{
  "d_model": 768,
  "init_std_down": 0.0032,
  "optimizer": "cautious_adamw",
  "lr_head": 0.00901
}
Each number is 500 + 25 x the weight over its row's rms, rounded and kept within 0 to 999. Layers, rows and columns count from 0. Numbers have three digits each. The size before them is the row's rms in percent of the matrix's.

# layer 5 MLP up, 3072x768, rms 0.0217, rows 876-904, columns 0-47
099:499482507512521530489501492508484504455503488520497521477563461520461521491513510527503492519463524520481494509485533493543483485511471532513540
100:527482522539506473513503480470504520529448534493496474483522532531500464492502518512492502477484558483506500543501528506488495524501510490539539
107:524493514527482485444481480495451479527466493466495530491488512504532513496544496473503515472497510504506522490499559541493463473497526471557489
103:493516506542482471494493529484446466501465477478483556524490463524510493535489538501485485553488497522510495496474530472509514523512458504494503
099:524503574502521497491486505501554505521473494491492463512509499495491462476496535462544482546487448497450489473465489490473529547466425515482533
097:508457487495480523497469475519465493498511445459503527463486477558505472524492489465468511487519490523504515490519482491522481509510513486505524
102:508482501529485512527480494523468442470525504484471493501479433470514517495535507462509463511491512470509504539500492492496494499492474510524479
102:499499523461512499433496508485475529486527552462461526491452523462490454484505454496508460468492451484495560509459525447518470514456481522477466
105:502479464562453510502521488528532520538506483467499535437487477482550483508498478467524500455520469490506515483494538499514517457534527508495470
099:549490511513541500517489465522497506501493450463507483503472449509474481485492547504494479474424534536459487465469474521465504499502492447514517
095:486503505503531504486464555481515546441505511482476500502496525500466512486521487508479514517530480540499529470495489476491525538484488511472451
095:507511509456502483525488491491490486484494494511549545505528463473489491491491500555484521501498485503458536580505530516488500480520494522512512
101:518452475485512513459507489515493516517478478464524502525470495528500493475525472501515540450521505470466479539531499499494482511522532501540528
100:504495519499535501501490494456518522472522547520531487501507495549533500442512530443469520502472506537501488556520466495492472500528517511558515
097:540483485514472493504504497550519469489490525487436500516478488479489506537458499491516500541495475498473453520502539473487481522464491472500478
099:505508486517472501476546475496516510496485496534507518514524525533521519531518489492508539484512488502488534505473516476544486489516481507499498
095:546501505513514523421522489506498530497486505504473522523452531505481508495532520543484462523519529497470510493468483546526462520491542462522499
097:499506554542475555485463504550523533471468498541480447524529504480518484493496501483497547518455512541512532469499527463498503530505501469524506
098:529495479539542463500543531561507516489505536514476489473492521483503463471514507514519494515512516524498487574488472476440507470486435476500432
110:482476505489471504527484520481547480524503522539557495482457508491501471497481474521504466506499468484465500474472492451517472505468527438545507
101:520461531565515514490488473493503499471539495503484496510472464441473525519496496533486480499475524505511474487486475509529542484467481503522503
098:489464518527472506498504536524487516491484459468503472488534534538531500466502507527522489525446482489533522535505480486440491527498482490495510
101:522491484475474520485538511498476464483500488497462478497467490538498501457514505460466532512505486517474511534447532537502488521495491517518501
096:509485535461512517480507529475470496544481520537527596501515493451503449512509454499506502488498498506484475536516504475516494521522476549487525
100:511467483477516540467519537498533477508476546556536520463489493502517479469504511483460500459509475521463523519528517483503532513456499525495542
105:511482481508547535481518468492486512474459486503499512471482502504496499487530487534526468489483538495534498527563501470474487497522500492499519
105:503515477519487507474530509517495526524491467486489485458504496491534535495486434552494538535530507505461527488501537496513532508494500488501431
098:515458440515530587499514497480508450526504511508525506532510500519511478491468493518513477478483524477451476552524478482543509549497495484503505
105:503522506464498474518527548478453492507504473501457471499479501534498500501454516507480469537513496469527486502515507538451521498519481508521454
# layer 5 MLP down (transposed), 3072x768, rms 0.014, rows 876-903, columns 0-47
095:475473494500495508514473479512493479495514480484475466500490493506500436503438486489502500491485473483483540520505526525517464486496488472496519
108:534494484517506518501484536531490497456503456493477502520466516465478537479478516546461481469473473490522498539475506472507516480495462490487531
119:495508528493520511534535493448431519514519452498496535505463487486498451521488478528508450522448470490468492453478530478472495522515510472517497
099:496508501512538509528498472511477495506491504464496469532516475509482519540483501517541528542513494508464471528492450503497541492478496508471490
092:525518501492478421464485498540468503463545516530503493486497466518489510503510526500486498486529528523501551506518492515490497500542490487507517
104:517491486545510471510491496511525508533431486497473512504487463498496483471503478507528519466510516526474526521477468475508518512446499464475491
100:513498459431499509539503488515515524501506504487463521516488495491521526495494455504466503554523487533496489479511493533471480498498464535484524
109:531457488537484493511513543438513480490497511503546495486538466484458495531501528511536488462519510536492491508538471521530506518495531510485492
104:497460496543481482509525476427492470476519474505522488505508523497501499489495458557491473514448507514503532482486437510504532482470541492447484
093:507482487511471521499488492502481445510557529518514523499496516538474532498495519455504518533562487503531443502529505517480530530440506498527469
092:471509513474512513488511526528471505546486488526550505484520501480488496533469455507496506518533504474547553458518524472510494483488502467508488
103:507529519475499514503542469522543508492488523509490466535485515506494445543494475438494522514525529457518466462502485481544480516502486502521480
112:543499521511522481453491481530505442468485500514530515504501532544485514464519491499508502529474445464488479500517525515500495490503508510494501
098:460504513470496536534533490519493466541498531496484490495476506525482504500491524484505488499512475512483529498467482509487548514509474489489502
096:478496505498526536503499509484551501537476463500540505505493550483513472485543545490469472510475481502459502453525517517537510471513526493533485
099:501480540503533494454461540502497466494502498510551467492495533463474549492516538504469459497539508517503509501522450528523513512502495505510513
093:536548496532531469541503480522508544515497513484500519507494477468483494476479522480518512488482509471522463481507511507486521468518454491518536
096:514486494543532460490533504497480475490523482484515516472421469502512514482514513466462487477513503491537484510455500533525471477507466488461481
094:517547527478501487497499517510520549503515485473526484498511507515526498557505506483489492515515481566480477471494538488459508498507539501478527
111:512491497475443540484495533506515536497532516469531496498519526546512532476495512513435532444532494509506476528498517441546487499492490496489526
102:510534488484495474498480504495473484501473529485482488522473454518490521477497525526505495487519524500498463497513482485491503498526516507521476
089:434548489475499525515480547506494500474502497530486481504509473542477512530492463482469541514536499479474459478512530488519507504514476505466481
102:506505518486504479514502518525498502516505495467549504524521511513492481537477491525478513503495508520508507559517480439488487502486504488523511
099:536500483538491526524510523516522478458508470485488442501497525487528528499483525536469487500487517518486527515496487461502525521513517459492479
105:461497477469493520520528483518504493483497501457498496482493500501467480516489506542517514525473505510504520521529487543501524519479484462528529
101:485523503454470545463519483508553479472515455493543479473481467464449527474480497498523529526508471527512480529499422529530516515465494515482486
111:537519486491513514488501556465483534527464509531514493486511501530528509499552518477537476510538529476532485545480483523481532471477495525466471
104:506480498504510470479518496462450470453514535492464498457513482512505459510531517463520475514502480489495456503529473549470544468530468495521527